Each number is 128 + 24 x the weight over its row's rms, rounded and kept within 0 to 255. Layers, rows and columns count from 0. The size above them is the row's rms in percent of the matrix's.

# layer 7 attention output (transposed), 128x128, rms 0.139, rows 38-63, columns 0-127
size [ 80  83  77  78  91  94  78  94  89  88  81  76  86  87  80  78  75  77  71  76  73  95  78  83  78  69]
[[176 118 120  94  86 131 102 159 107 141 110 137  75 142 102 135 129 145 105  81  92 162 118 137  96 100 124 119 118 113 113 113  91 127 172 141 150  99  98 142 118 142 153 130 159 133 128 108 116 151 117 146 123 130 104 138 111 136 137 133  93  66 135 137 103 116 146 125 136 108 146 102 101 130 122 143 133 133 156 158  95 136 166 145 109 103 170 133 113 143 101 185 169 153 119 142 100 186 156 136 148 109 131 122 131 133 148 204 117 122 109 107 129 137  98 157 121 161 145 146 146 121 154 113 117 155 144  94]
 [100  66 139  96 146 102 148 133 115 104 115  90 132 145 111 162 132 118  95 118 125 107 122 137 127 117 111 152 187 128 133 142 134  96 105 155 111 111 122 141 151 154 140 121 123 133 176  47  99 129 163 138 126 119 160 183 132 139 129 104 116 159 107 106 126 133 127 160  96 144 150  76 153 153 136 105 135  96  99 133 118  87 120 150 154 135 121 144  87 128 181 143 116 123 136  98 123 123 132 161 116 119 150 178 169 134 113 124 111 140 124 149 132 129  94 138 153 137 126 119 120 100 140 137  80 163 137 155]
 [124 170  95 116 133 142 151 132  88 134 109 159  91 163 121 118 125 180 128 107 114 127 157 128 115 150 126 137 127  84 133 114 125 144 121 139 139  78 104 105 129 116 127 136 125 164 183  90 109 120  88  96 122 139 136 160 137 174 162 111 107 126 116 151 131 136 174 143 112 111  99 104 167 146 114 114 132 154 139 131 118  84 185  97 116 111 162  63 116 118  74 125 107 165 183 108 128 120 150 155 118 122 135 105 109 135  85 167 113 133 117 121 144 134 111 119 139 140 143 125 132 125 132 100 127 164 116 152]
 [118  88  81 103 107 136 176  87 109 138  98 146  93 121 123 127 130 142 111  96 164 131 145 109 132 127 101 134 121  90  94 161  94 124 149 145 152 105 125 151 151 138 151 147 120 145 153  56 138 163 161 132 105 146 169 113 121 165 148  78 115 156 102 151 159 131 144 121 125 134  82 103 136 142 139 142 138 104 170 153 134 147 152 130 159 136 113 128 133 126  98 107  91 128 138 130 122 122 122 139 113 156 116 151 148 167 137  78  89 149 106 151 160 109  99 107 176 136 125 129 158 105 123  96 110 138 150 142]
 [122 128 112 109 188 162 129 173  83 149 115  78 117 195 178 106 108 105 106 148 142 155 139 125 178 109 127 149 115 154 141 110 176 148 130 106 106 157 150 143 146 145 155 141 113 130  65 107 133 137 128 142 159 139 147 116 101 105 119 142 150 125 132 125 109 117  97 152 113 121 118 100 142 111 117  99 118 169 162 127 145 122 120 157 103 142 120 116 106 102 131  93 113 104 108  49 144 137 124 153 108 142 147 110 102 135 100 141 156 129 121 150 104 110 112 142 123 117 143 131 131 108 136 139 159 104 167 117]
 [107 130 105 141 157 104 142 158 127 114 125 146 133 143 109  95  91 120 115 108 150 101 133 126 121 141 138  74 170  67 140 140 111 138 125 170 150 128 144 118 141  93 127 118 144 139 134 100 136 150 134 125 123 129 109 159 101 140 164 133 138 142 106 159 126 113 168 140 165 101 177 133 136 133 122 122  62 104 137 126  90 134 157 101 142 157 140 109  95 128 111 151 130 176 154 133 140 165 137 131 126 128 125 166 106 149 154 135  74 108 121 131 148 125 127  98 152 154 156 117 119 115  90  84 140 173 124 202]
 [131  95 140  83 130 138  85 147 104 139 107  72 146 155 162 120 109 101 119 147  89 129 155 136 120 127 126 145 133 175 108 137 134 123 186  86  87 141 141 103 102 137 115 130 160 116  71 149 159 152  84  98 160 160 120  99 127  77 112 149 135 110 135 124 141 122 108 163 166 127 142 141 126  93 134 132 133 126 119 141 158 119 123 158 122 150 118 173 122 152 148 112 164 121  86 109 130 121 135 122 122 166  77 107 111 111 129 141 164 136 161 117 118 151 139 151 111 121 127 182 125  97 153 123 138 101 115 151]
 [128 112 108  91  71 126 134 120  97 160 120 163  93 130 112 180 136 151 129  47 141 145 134 118 110 104  96 151 120 118 102 122 130 144 136 119 130 131  91 157 116 100 115 146  88 142 128 173 110 123 168  99 106 129 155 129 142 180 161 106 114 129 126 117 161 151 126  95 121 138 109 124  94 144 142 155 166  91 152 120 124 142 166 133 141 130 143 170 194 122  85 163 143 157 148 158 110 133 119 152 124 154  99 132 123 147 102 108  95 134 122 106 155 112 116 140 134 137 135 121 152 123 156 124 152 153 139 108]
 [111 123  82 171 105 104 132 134 130 124 154 129 143 117 133 133 125 147 108 141 129 154 110 144 163 138 170 142 127 100 103 125 114 106 134 114 102 118 149 167 107 164 125 118 149 114 134 172 102  89 161 148 150 104 149 160 101  82  65 139 138  96 129 157 132 139 110 153 107 136 137 151 127 101 160 114 141 143  83 106 122  92 110 161  67 134  92 132 123 107 126 119 146 131 145 114 149  72 144 128 104 100 171  79 144 138 108 154 137 157 124 163  96  96 159 124  84 104 109 106 131 122 141 136 109 102 124 113]
 [136 128 176 136 170  99 135  97 108 102 137 104 129 121 159  83  99 103 130 145 119 116 142 125 115 143 148  85 158  97 119  93 127 117 169 139 163 122 154 125 155 111 120 107 163 153 121 149 145 148 127 119 115 169  91 107 128 146 138 123 137 124 108 120 139  72 138 120 170  95 145 116 145 124 116 132 114 137 147 144 116 132 120 119 141 134 144 101  75 151 126 146 137 119 116  97 122 139 128 106 154 100  93 162  90 114 151 160 127 124 101  88 159 175 167 160 174 148 146 121 104 146  85  98 148 160  96 179]
 [123 150 151 131 149 175 115 154 155 130 127 142 146 132  93 115 145 143 167 137 138 106 130 113  99 119 110 160 107 157 192 119 175 116  93 176 126 133 164 104 123 149 140  89 132 155 143 133 110 128 121 131 121 148 150 170 152 150 116 178 111 128 131 130 121 145 128 142  79 106 118  89 175  97 114  93 136 165 130 130 134 126 134 122  90 102 182 113 128 131 169 129 118 124 142 115 146 162  94 180 127 120 161  80 141  92  92 133 127 127 153 149 107 160 138 138 114 159 114 146 130  89 148 164 117 129 129 120]
 [141 133 173 133 114 133 115 170 124 111 125 122 132 138 118 173 124 138 127 144 112 161 137 136 147 115 121 136 133 163  81 147 114 112  89 107  99 123 105 156 102 182 158 151 110 135 134 211 127  96 104 112  99 149 163  96 151 115 122 135 143 116 144  75 117 155 144 168 111 165 122 149 103 129 151 122  87 102  82 134 120  96 101 124 116 144 174 138 123 123 116 125  89 121 152  87 143 129 144 106 151 159 114  95 160 149 103 150 175 106 122 111 110 152 104 128 107 135 118 115 132 131 173 141 100 117 141 132]
 [126 145 107 168 139 131 167 102 136  98 130 123 139 102 199  81 115 144 163 131  98 119 143 134 145 119 103 128 133 119 133 121 151  82 115 100 188 114 142  82 144 108 111 140 125 126 125 179 157 102 126 121 155 148 132  93 155  97 134 100 116 158  66 134 114 124 108 120 197 137 151 113 115 112 112 106 151 149 118 109  95 130 142 144 127 163 116 105 102 113 129 120 105 124 119  81 144 112 120 133 114 135 110  82 108 106 108 131 183 115 113 123 163 119 121  82 132  99 122 113 104 119 136 123 163 115 126 143]
 [135 126 130 133 133 147  80 105 142 126 149 159 176 124 111 125 129 112 193  95 120 115 127 115  99  91 105 125  99 165 134 106 124 147 156  99 170 130 140 107  70 114 105 144 168 118 117 173 145 134 101 143 127 139  77  91 148 152 161 137 126 158 140 135 118 120 146  87 142 126  90 153 116 138 135 165 154 115 152 111 125 153 130  99 130 114 119 148 167 127 120 117 114 114 129 197  87 160 133  97 137 142 125  85 133 123 164  90 146 153 118 136 116 170 145 103 144 119 147 147 115 147 133 149 132  86 120 112]
 [141  98 162 129 155 137 151 100 138 139 115 108 115 139 161 142 121 119 148 136 141 120 153 104 129 125 116 175  96 150 161 126 171 109 123 134 117 129 148 123 128  84  92 117 122 184 109 224 132 104 154  62 118 142 101  99 163 167 117 115 141 130 131  86 155 132 149 132 116 107  91 129 106 109 145 139 105 144 130  80 150 128 127 131 150 149 144 162 174 157  97 131 123 121 127 103 143 121 112 125 131 143 110 119 134 130 108 157 144 112 143  76 147 134 148 148 142 123 153 120 152 136 124 149 175 114  86 114]
 [118  94 216 120 161 113  91 129 133 122 142 107 117 135 116 117 116 133 138 113 147  96 116 109 146 129 147 150 126 107 176 113 143 119 135 186 103 134 137 134 139 121 168 117 141 122 145  74 117 144 148 116 168 126 129 172 125 148 109 115 122 126 144  81 105 160 126 142  93 120 184 104 161 129 143  96 108 158 125 111 111 159 107 120 130 106 123 135  65 142 142 145  81 126 108 134  98 185 163 133 108 134 145 122 125 145 155 175 127  93 128 123 141 153 127 126 130 159 129 140 132 135 122 142  84 123 160 149]
 [117 171 123 128 124 115 132 130  99  76 142 139 129 122  97 117 155 146 100 135 125 130 110 141 127 151 188  87 146  94  86 128 119 130 139 105 195  74 121 134 132 131 123 142 155 100 168 157 137 136  82 159  60 145 130 154 122 164 120 136 147 108 113 137 154  89 132 117 123 157  98 114 141 130 144 127 118  95 151 161 112 105 121 117 138 146 150 133  98 111 145 116 126 124 134 142 107  88 130 139 151  92  95 131 146  85 121  92 121 123  90 120 126 138 138 123 107 163 109 100  97 130 101 112 109 150  79 168]
 [ 83 134 134 134  93  99 148 121 133 123 123 126 110 122 160 134 114 137 125 184  79 157 166 117 145 164 159 133 109 119  91 135 119 107 116 105 127 132 133 134 112 111 146 131 113 138 115 211 168 119 111 118 140 151 111 112 122  92 132 134 151 135 106 120 128 109 102 140 151 148 128 140 118  65 125 122 125 131 109 140 135 130 129 157 120 183 159 140  93  95 105 144 155 120 108 100 141 101 126  93 153  73  97  96 115 129 103 143 158 110 135  72 124 139 147 162 111 129 147 103 125 131 107 117 119 131  58 153]
 [100 142 142 108  83 152  91  93 152 120 110 152 106 102 126 156 154 110 165 110 122 147 127 146 133 130  84 131 120 113 147 124 115 162 154 120 153 116 138  94 149 123  87  89 155 127 133 160 107 154 107 140 160 121 154 165 151 132 182 103  90 149 123 164 141 142 144 110 145 128 116 118  99 134 108 160 173 141 144 114  93 133 188 117 158  75 161 127 161 174 124 149 105 126 126 166 103 144 155 138 135 141  77 112 163 131 148 151 140 144 171 110 117 134 114 106 119 125 136 149 103 130 166 122 130 101 128 124]
 [137  83 127 147 103 131 137 132 135 176 118 152 153 152  86 132 127  68 136  60 148 148 133  89 108  84 101 143  91 150 144 138 111 147 128 132  96 127 123 132 122 181 144 138 163 150 117 185 135 122 120 116 126 138 133 151 117 110 117 142  92 140 126 123 108 115 128 140 123 106 103 113  97 120 110 163 112 127 135 118  88 145 165 138 129 112 141 137 120 137  92 102  93 149 108 142 109 156 156 130 103 190 113 115 105 142 188 114 137 136 116 122 120 135 143 155 169 180 123 147 122 153 178 105 116 144 122 140]
 [108 146 149 118 138 100 153  84 104 147 140 126 128 139 139 118 133  83  98 124 126 137 147 134 153 154 127  99 141 107 111 109 112 130 137 153 112 153 143 122 151 163 128 107 106 132 113  71 110 111 173 164 104 121 139 121  98  92  95 127 112 138 110  93 143  86 104 105 102 108 170 146 169 103 150 142 113 119 134 127  89 133 147 156 147 138 117  88  63 118 149 125 166 150 132  88 151 129 119 172 117 144 157 171 116 106 146 126 130 138 142 132 119  66 194 160 116 149 156 146 120 145 147 110 151 127 138 142]
 [149 133  98 125  53 130 132 106 149  95  87 151  78 109 112 122 156 140 116 112 131 135 120 140  97 104 104 112 140  92 114 117  91 151 150 129 160 128 103 121 137 137 108 126 135 123 125  95 129 133 103 131 178  97 132 139 122 135 173 136 107 118 102 188 115 174 131 108 159 143 121 113 116 153 135 140 168  96 129 147 130 142 154 169 125  96 139 118 184 169 100 118 160 125 113 165 138 105 126 130 128 103  91 154 144 105 158 140  90 175 111 126 110 100 109 129 162 112 106 140  93 114 150 116  91 141 125 110]
 [152 149 137 103 107 134  88 126 160 136 153 150 127 122 115  99 152 103 137 113 107 119 111 118 104 134 110 119 131 144 194 138 131 128 149 157 148 138 149 110 126 133 158  79 145 139 122 108 141 138 127 133 111 129 157 164 112 161 153 173  85 146 110 134 157 113 120 118 112 136  85 130 189  99 104 122 132 130 157 137 118 148 164 116  77  87 157 128 149 113 155 137 154 116 166 141 119 174 111 171 160 126 164 154 107  87 152 135 123 171 109 159 113 137 172 175 148 161 130 151 131 124 144 143 120 128 142  90]
 [130 106 132 139 101 122 145 122  88 131 136 144 114 105 130 134 134 163 137 113 135 140 117 107 130 124 139 175 155  81 120 133 100 117 117 145 101 118 122 125 126 134 135 131 126 153 155  79 125 101 157 136  96 138 142 115 113 149 112  57 112 118 111 117 132 125 136 140 120 123 139 109 129 173 125 103  89 140 119  94 102  80 134  96 124 135  99  75 107 143  95 141 119 156 127  85 119 105 148 152 114  88 165 123  80 143 129 186 126 138  80  59 167 134 145 112 124 116 148 111 128 116 130 106 103 197 137 143]
 [101  94 159 108 126 143 124 118 108 117 140 145 132 171  87 128 114  77 119  96 163 106 111  80 115 106 125 118 121 104 147 126 113 142 114 141 112 113 124 127 140 125 166 122 145 126 103  83 124 155 123 142 135  99  80 149 106 147 142 101 124 135 134 113 102 116 149 141  95 133 125 145 149 146 128 139 113 105 161 153  70 174 139 124 137 107 117 146  63 136 111 119 101 141  93 146 114 181 168 130 129 125 123 155 101 132 156 128 142 124 101  98  86 138 118 149 186 175 169 132 100 154 112 109 102 134 133 171]
 [126 146 126 131 108 129 138 132 131 133 142 178 158  96  63 141 129 128 157  82 143 121 118 101 130 110 121 149 102 122 122 144 133 122  86 127 136  95 145 146 118 105 137 118 128  68 126 191 117 141 142 111  90  99 112 134 125 123 125 137 114 116 116 132  94 115 151 156 144 129 166 144  98 152 107 133 136  90 159 157 117 161 148 133 153 137  92 193  91 106 113 164 116 156 123 158 125 170 143 118 134 133 143 135 124 146 112  87 156  90 130 111 109 119  74  80 157 144 150 104  80 144 118  98 144 117 131 125]]
# layer 7 attention value, 128x128, rms 0.142, rows 39-63, columns 0-127
size [ 86  80  80  88  93  85  88  88  85  84  79  90  88  79  84  74  80  73  76  73  92  83  87  80  75]
[[108 132 151 158 130 113 138 159 139  97 143 174 106 111 182 109 149 129 146 104 102 145 109 107 136 128 164 118 135 117 123 123 124 214 166 155 129 122 113 137 126 123 156 111 156 112 128 120 120 116 113 142 157 135 115 174 103 113  96 121 152  72 113 120 112 110 142 140 105 152 107 175 128 106 136  98  89 142 150 110 156  79 147  88 121 161 132 136 145 176 111 101 104 135 137 152 138 149 100 127 130 127 121 124  51 136 137 110 140 125 108 113 160 127 141 129 113 162  90 119 141 129 135 164 151 104 137  88]
 [138 113 121 136 140 158  95 129 108 112 174  92 148 104 155 115 161 116 124 137 109 132 151 104 132 133 105 153 143 159 128 133 122 173 125 134  96 141 139 198 128 125 116 132 102 170 133 148 144 136 108 108 120 149 108 152 129 121 120 130 128 120  54  83 131 133  80 144 156 154  97 100 129 128 142 150 136 118  47 130 143 121 115 170 137 163 101 141 109 104 169 139 136 111  93 157 116 150 127 132 126 134 121 159 118 143 127 110 134 124 116 126 184 166 140 129 136 127 124 116 113 178 174 150 131 124 163  86]
 [122 129 172 130 131 112 145 146 157 121 186 139 133  93 160 141 120 139 114 132  92  88  90 126 119 124  94 136 117 148 124 102 121 147 105 161 136 144 141 139 138 107 146  89 192 123 115 134 155 141 145  95 154 169 135 158 135 135 103 127 180 124  93 140  81 115 131 131 113 120 174 181 133 160 120  91 113 113  89 111 158  64 146 128 147 123 116 118 134 171 175 123 103 119 116 126 112 128  96 102 101 128 115 125  85 120 141 106  89 121 109 111 105 131 151 166 132 125 131 134 115 129 168 135 152 132 157 108]
 [ 93  78 130 140 128  94 103 103 142 159 170 107 132 126  61 137 147 113 136 128 108 144 177 164 138 111 166 147  81 102 117 133 135 137 144 193 124 140 121  84 108 122  82 135 156 136 114 110 128 136 144  88 141  98 132 121 147 119 117 121  83 124 135 111 138 120 173 105 140 137  97 154 111 154 147 154 130 159 123 104 108 134 146 120 141 104 134 145 127 136 133 126 134 152 135 128 103 161 148 143 130 104  96 146 168  99 151 111 126 137 181 137 151 131 165 160 147 138 135 166 177 127 169 111 112 130  89 137]
 [121  69 139 148 131 181 122 129 122 135 179 155 133  86 167 152 145 121 144 176 112 139 134 135 160 108  95 152 144 156 189  99 140 145 104  88  63  87 104 183 148 147 125  97 124 166 136 130 159 108 133 128 102 146 125 115  85 103 129 146 140 139 128 124 107 119  93 162 114 151 119 116 117 149 123 123 139 112 135 122 154 106 100 129 132 175 110 130 100 124 140 150 157  95 105 122 120 106  80 130 129 131 160 118 120 128  98  98 120 122 109 130 121 139 133 135 130 126  99 113 135 123 110 162 115 107 140  72]
 [109 121  86 169 112 106 127 123 163 181 146  90 103 122  72 123  98 108  95 109 115 144 170 161 133 106 152 140 123  88 145 116 116 124  85 117 150 115  94  62 166 139 114 136 100 151 133 129 140 119 111 151 118  76 124 122 141 131 161 141 106 158 156 101 145 117 142 107 114 107 103 136 118 138 123 118 107 157 169 122 117 133 122 116 105  44 129 121 120  96 116 109  93 129 159 122 139 122 126 118 129  90 130 141 167 100 135 135 127 151 121 132 120 136 145 105 120 190 131 124 154 162 144 118 156 140 119 139]
 [141 158 158 127 141 167 139 141 165 105 147 119 126 142 201 118 143 105  88 132 126  81 129  94 153 148 107 125 153 109 113 142 142 154 110 148 140 168 138 123 136 135 166 132 149 161 135 131 125 157 166 136 110 177 123 166 111 135 137 158 179 124  94 161 146 131 109 118 119  99 160 133 160 100 102  93 109 112 146 175 141 127 125 107 153 129 107 114 150 180 128 115 110  88 118 116 126 146 183 144 143 105 126 148 133 134 149 151 143 149 170 111 115 130 130 118 149 113 137 173 100 119 146  99 131  95 144 171]
 [161 139 190 135 170 137 142 132 141 179  97 135 143 137 107 115  92  88 142 110 161 159 115 149 145 140 131 112  69 163 174  97 135 109 117 152 132 119 127 131 153 103 116 132 129 151 119 116 117 196  93 129 118 115  96  66 133 149 126 106  87 120 178 133 136 146 164 132 109 123 152  84 159 132 135 124 112 142 105 127 150 157 151 119 120 101 148  93 154 152 121 118 122 167 125 146 143 149 101 157 126 145 150 127 149 114 127 130 147 148 146 144 167 115 115 159 140  97 136 140 143 121  98 152 125 140  99  90]
 [ 80 109  62 117 107 128 121 133 139 127 141 117 128 141  72 133 119 174 147 142 132 101 122 129 103 132 120 141 124 129 146 138 129 155 142  78  95  77  73 120 124 157  94 135 140 122 135 135 159  93  87 138 107 123 150 153 146  79 152 118 142 119 112 103 117 161 125 146 154 153  84 101 104 179 138 136  99 122 123 128 137 122  96 191 115 131 102 147  80 118 112 146 118 114 151 111  90 101 115 102 104 132 138 145 163 165 127 136 122 142 115 129  86 138 105 111 137 148 119 109 133 140 119 144 106  96 166 100]
 [125 100 108 129 139 143  81 138  61  75 109 129 102 122 137 121 171 125 128 140 171 180 170 139 116 133 154 146 151 110  99 136 121 145 115 127 143 133 132 129 114 110  90 150 100  72 147 132 109  96 139 102 143  84 125 112 111 114 139 121 108 104 122 113 123 135 108 143 140 174 100 122 129 143 163 158 187 123  89 126  74 109 140 129 135 139 117 158 143 117 127 141 142 135 131 145 136 175 178 143 104 124 131 157 128 114 141 158 144  85  92 124 185 129 126 130 132 107 124 114 132 171 132 114  86 122 139 133]
 [145 136 116 134  86  73 136 124 125 144 113 151  89 115 149  90 133 148 146  55 142 133 125 135 139 138 152 136 143 149 152  91 135 152 164 175 156 167 154 124  98 110 101 109  98 162 126 122 109 112 137 172 131 127 150 152 131 139 133 143  95 129 145 178 154 102 139  69 113 125 135  81 124 104 120 101 119 117 111 124 139 136 107 114 105 138 147  79 144  76 111 101 147 164 131 150 142 117 158 114 120 129 129 136  61 113 140 136 141 130 103 132 186 132 121 137  86 152 123 139 147 139 100 128 147 126 128 134]
 [106 127 152 106  90 122  86 121 127 139 113  70 115 158 105 135 127 133 139 163 139 124 163 163 134 109 114 140 104 150 118 146 140 147 118  92 102  99 169 144 127 101 132 147 155  92 128 119 147 171 120 105 138 117 143 119 115 160 147 128 174  92 140  98  86 146 142 116  42 122  97 133 108 116 132 191 118 120 126 116 134 169 130 153 131  71 131 142 133 107 143 157 143 144 103 111 114 129  72 116 100 112 163 110 116 155 125  86 124 151 112 108 159 132 123 120 123 124 164  95 149 131 141 111 131 156 132 122]
 [164 112 138 124  98 111 145 118 128 115  78 142 112 144 127 130 121 127  87 122 128 100 148 121 106 151  78 128 139  77 122 134 121  77  70  72 142 135 134  89 152 105 110 143  76  79 116 129 135 135 125 124 138 129 151 157 120 147 119 109 142 128 120 143 171 115  92 124 143 106 151  95 131 148 106 108 157 131 118 155  72 184  90 141 135 107 103 146  98 101 101 136 160 135 114  85 147 112 132 123 134 123 128 134 120 113 156 113 109 119 131 127 106 110 133 106 152  98 145 135 108 139 133  82 102 190 122 156]
 [ 69 144  68 120  94 117 116 125 101 120 130 112  83 140 100 134 144 150 137 124 142 147 120 166  95 129 113 149 142  97 129 174 127 129 126 126 111 128 125 132 121 116 104 163  74  52 113 125 119 130 138 114  92 115 124 143 122 126 166 143 163 115  94 164 160 151 116 115 113 129 110 127 129 117 158 147 126 119 151 165 103 173 127 179 128  99 122 164 136 114 162 156 102 126 146 122 105 112 138 130 128 104  98 128 151  88 158 123 107 136 185 146  90 134  90 100 160 146 115 137 135 109 152  98 131 115 138 153]
 [131 156 109 156 143 125 132 185 132 141 110 168 119 135 131 152 154 171 154 107 166 133 152 105 110 142 163 126 121  83 127 137 132 145 150 125 137 149 108 161  99 145  91  94 107 102  93 110 149  83 117 131  94 132 149 100 114 103 104 134 121 112  93 111 126 121 122 133  97 142  61 143 124 117 135 120 162 125 121 135 125  68  74  93 118 180 143 182 148 135 126 123 143 143 172  97 124 154  82 121 124 148 126 158 100 100 130 136 120 109 119 120 128 123 121 130 101  86  99 110 114 128 138 147 110  92 127 103]
 [133  85 117 119 133 134 149 138 147 154 152 141 131 147 127  94 128 114 143 120 130 126  98 120 108 153  83 106  98 182 122 114 116 119 154 107  99 105 109 147  98 112 164 131 115 198 178 131 120 106 107 110 147 101 147 143 140 107 135 102 123 132 127 138  81 157 119 130 187 144 148 118  96 147 115 126 138 105  99 141 158 114 137 153  82 154 149  91  92 133  74 146 139 104  91 128 135 158 130 121 118 150 171 106 104 152 124 150 136 122 107 111 162 166 104 162 144 133 148 110 144 131 116 161 126 127 179  93]
 [146 129 123 158 126 141  97 125 177 175 136  68  80 134  94  87 105 138 155  91 149 148 132 134 114 135 119 121 141 154 139 148 142 123 138 123 102 123 120 112  99 111 112 151 170 195 153 139 106 132 121 111 117  77 113  94 145 111 159 117 127 133 165 114 126 186 136 112 106 142 130  76 132 159 114 155  94 107 155 106 132 155 107 169 105 104 151 107 149 103 156 135 116 118 125 117 115 100 136 117 113 132 172 133 134 143 153 129 117 151 126 145 114 116 109 130 111 160 124 117 128 123  79 138 162 121 172 174]
 [131 154 129 122 115  77 108 139 125  96 109 128 158 135 178 127  97 143  84  96 148 106 158 116 119 124 104 124 150 130 107 181 122 107  68 122 128 158 113 106 133 142 161 134 103 108 113 125 101 127 157 117 113 159 107 130  70 110 133 152 136 127 114 108 152 148 124 177 145 120 122 171 151 138 125 138 141 125 119 174 142 145 113 149 121 167  78 137 136  82 180 162 132  85 123  99 150 125 139 116 126 106 121 172  95 130 120 123 151  93  98 101 165 134 132  95 114 135 154 113 110 157 137 142 120 162 152 137]
 [133  92 120 133 109  86  99 142  91 125 129 178 100 113 130 123 133 127  92 119 123  72 152 153 143 121 110 124 144 117 150 112 130  83 127 152 182 159 102  80 136  96 109  93 101 110 106 124 106 118 101 166 126 164 160 116 146 144 123 138 141 114 107 163 135 124 128 118 163 130 106 129 138 143 153  99 129 119 125 129 132 123  98  95 171 117 107 131 155 134 213 136 122 126 108  98 164 144  80 115 144 109  74 179 146 125  98 137 124 108 122 154 119 102 135 103 117 102 130 120 148 149 158 130 147 112 128 135]
 [114 116 105 128 151 134 109 162 148 125 143 151 140 130 125 122 119 167 133 163 129  92 137 112 116 122 147 120 119 163 140  96 121 152 164 146  75  85  67 123 147 140 102 119 193 111 140 123 112 160 139 176 164 121 127  82 144 117 126 125 143 136 157 139 123 127 182 136 182 129  94 133 117 115 117 138  53 157 122 115 130  94 139 121  92 127 111 106 163 177 100 140 129 124 131 149 122 111 139 137 146 121  82 156 180 139 108 112 148 135 142 123  89 113 113 146 128 107 120 118 158 141 156 118 159 137 129 136]
 [133 148 148 126 147 147 147 124 116 131 135 105 163  89 167 143  85  98  93 109 103 106  83 122 126 157  97 130 153 150 106 147 125  96  99 133 134 131 121 130 146 180 183 110 140 123 131 130 130 112 125 116 110 163 128 139 109 127 121 136 112 136 155 128  82 100 100 158  94 123 172 136 149 137 119 133 112 143 157 126 177 131 131  99 155 101 101 120  93 132 192 122  86 121 115 135 144 124 130 136 141 118 129 105 157 200 100 141 166 120  90 128 149 140 144 125 116 161 164 153  94 142 125 105 132 149 168 166]
 [124 101  96 122 163 140 123 146  87  70 104 141 140 118 146 140 101 129 103 131 159 131 141 111 131 159 141 133 131  96  58  92 134 147  97 100 125 115  92 126 145 144 111 122  99 116 146 139  87  90 132 125 133 121 131  70 134 106 116 127 146 111 141 120 125 119  90 158 173 161 150 121 144 180 146 142 150 120 122 151 105 117 129 147 159 147 102 160 143 161  93 126 137 139 128 113 153 147 197 123  91 123 120 141 178 176 116 127  86 128 103 118 134 120 133 119 136 110 149 101 142 124 136 114 113 137 121 187]
 [ 99 175 149 170 166 161 125 149 156 112 143 127 142 132 152 132 130 115 146 124 116  85 137 115 142 120 131 129  78 157 141 128 130 166 174 146 149 120 135 164 144 109 134 118 122 109 132 121 156 117 107 166  92 167 118 153 159 144 136 107 163 121  94 136 122 179 121 123 124 142 117 102 133 103 117 150 106  92  79 139 172 138  89 158 137 145 145 152 134 114 155 114 155 115 152 182 126 152  98 121 106 130 121 138 121 162 104  81 121 103 147 138 141 119 103 177 150 140 104 137 125 123 144 153 119  72 144  76]
 [170  89 122 153 144 102 148 200 113 153 132 150 133 119 144 125 127 142 112 129  92 112 118 113 135 138 119 115 151 103 154 117 129  93 161 141 126 163  84 106 121 130 103  94 136 128 117 126 139  87 134 143 116 154 147 120 148 105 102 137 142 118 101 114 156  98  92 145 120 146 103 134  95 139 139 126 117 157 154 121 121  83  62  90 160 228 128 151 150 145 146 138 157 114 137  89 135 114  99 110 162 126 127 164 143 159 144 108  96  97 153 141 131 125 118 138 129 117 107 116 132 126 147 170 117 123 130 114]
 [167 108 145 126 122 155 137 125 128 121 106 109 105 152 186 140 148  88 131 143  90 116 108 165 169  99  86 118 127 110 149 121 134 117 143 107 104 178 152  92 125  79 152 112 153 129 132 123 121 100 163 167 127 136 132 115 124 147  90 121 173 116 144 100 132 139 123 115 103 107 150 138 135  87 140 128 148 145 146 133 123 118  90  94 132 183 151 115 155 151 147 160 179 157  98  80 127 120 100 116 136 128 158 126 108 139 128 164 111 110 156 128 117 104 119 116  76 112 111 110 114 112 102 188 117 147 118 108]]
# layer 7 attention query, 128x128, rms 0.146, rows 64-65, columns 0-127
size [ 77  99]
[[102 173 123 167  71 142 149 109 123 120 162 138 129 113 142 101 128 149 178 165  60 133 134 146 126  92 140 109 127 125 159 148 105 163 114 146 114 119 146 114 127 115 131 162 139 106  97 105 113  95 124 140 117 150 124 163 125 171  80 133 106 145 136 163 138 160 104 122 143 122 174  99 131 128 143 131 124  89 163 118 107 115  64 111 146 159  93 107 135 155 105 139 124 154 130 162 130 176 119 131  82  88 133  97 114 114 131 133 130 122 104 102 143 159 113 163  99 119 107 121 138 147 107 118 101 138 129 125]
 [113  85 108 150 204 144 131 128 117 109 113 177 143 136 141  94 114 144 117 108 182 142 118  96 150 121 144 156  98 119 184 102 113 120 158  95 135 132 102 116 111 132 128 146 121 167 142 153 103 114 142 112 125 132 179 122 131 116 161 138 114 127 157 150  97 116 121 129  96 131 139 135 114 133  94 120 145 150 139 112 161 145 142 136 155  57 134 146 114 141 145 136 176 106 130 137  86 165 145 102 135 156 128 149 121 152 146 114 137 168 143 172 116 134 179  99 170 119 114 116 137 143 130  98 129 126 101  96]]
# layer 7 attention key, 128x128, rms 0.15, rows 64, columns 0-127
size [ 94]
[[119 153 141 123 134 136 124 159  86 131 135 140 133 113  91 114  99 119  91 126 123  94 145 123 120 160 144 148 157 104 133  87 119 114 165  83 147 117 122  96 114 120 115 144 132  84 142 140 133 167 122 119 128 126 113 125  86 154 152 118 128  76 150 132 109 124 144 122 124  77 152 139 142 125 109  51  98 154 113 105 147 154 203 155 122 139 122 154  98 149 124 156 136 129 110 130 106 137 128 130 119 168 164 138 136 145 131 118 135 164 176 172  85 119 154 147 117 109 107 101 146 108 166 113 112 128 171 150]]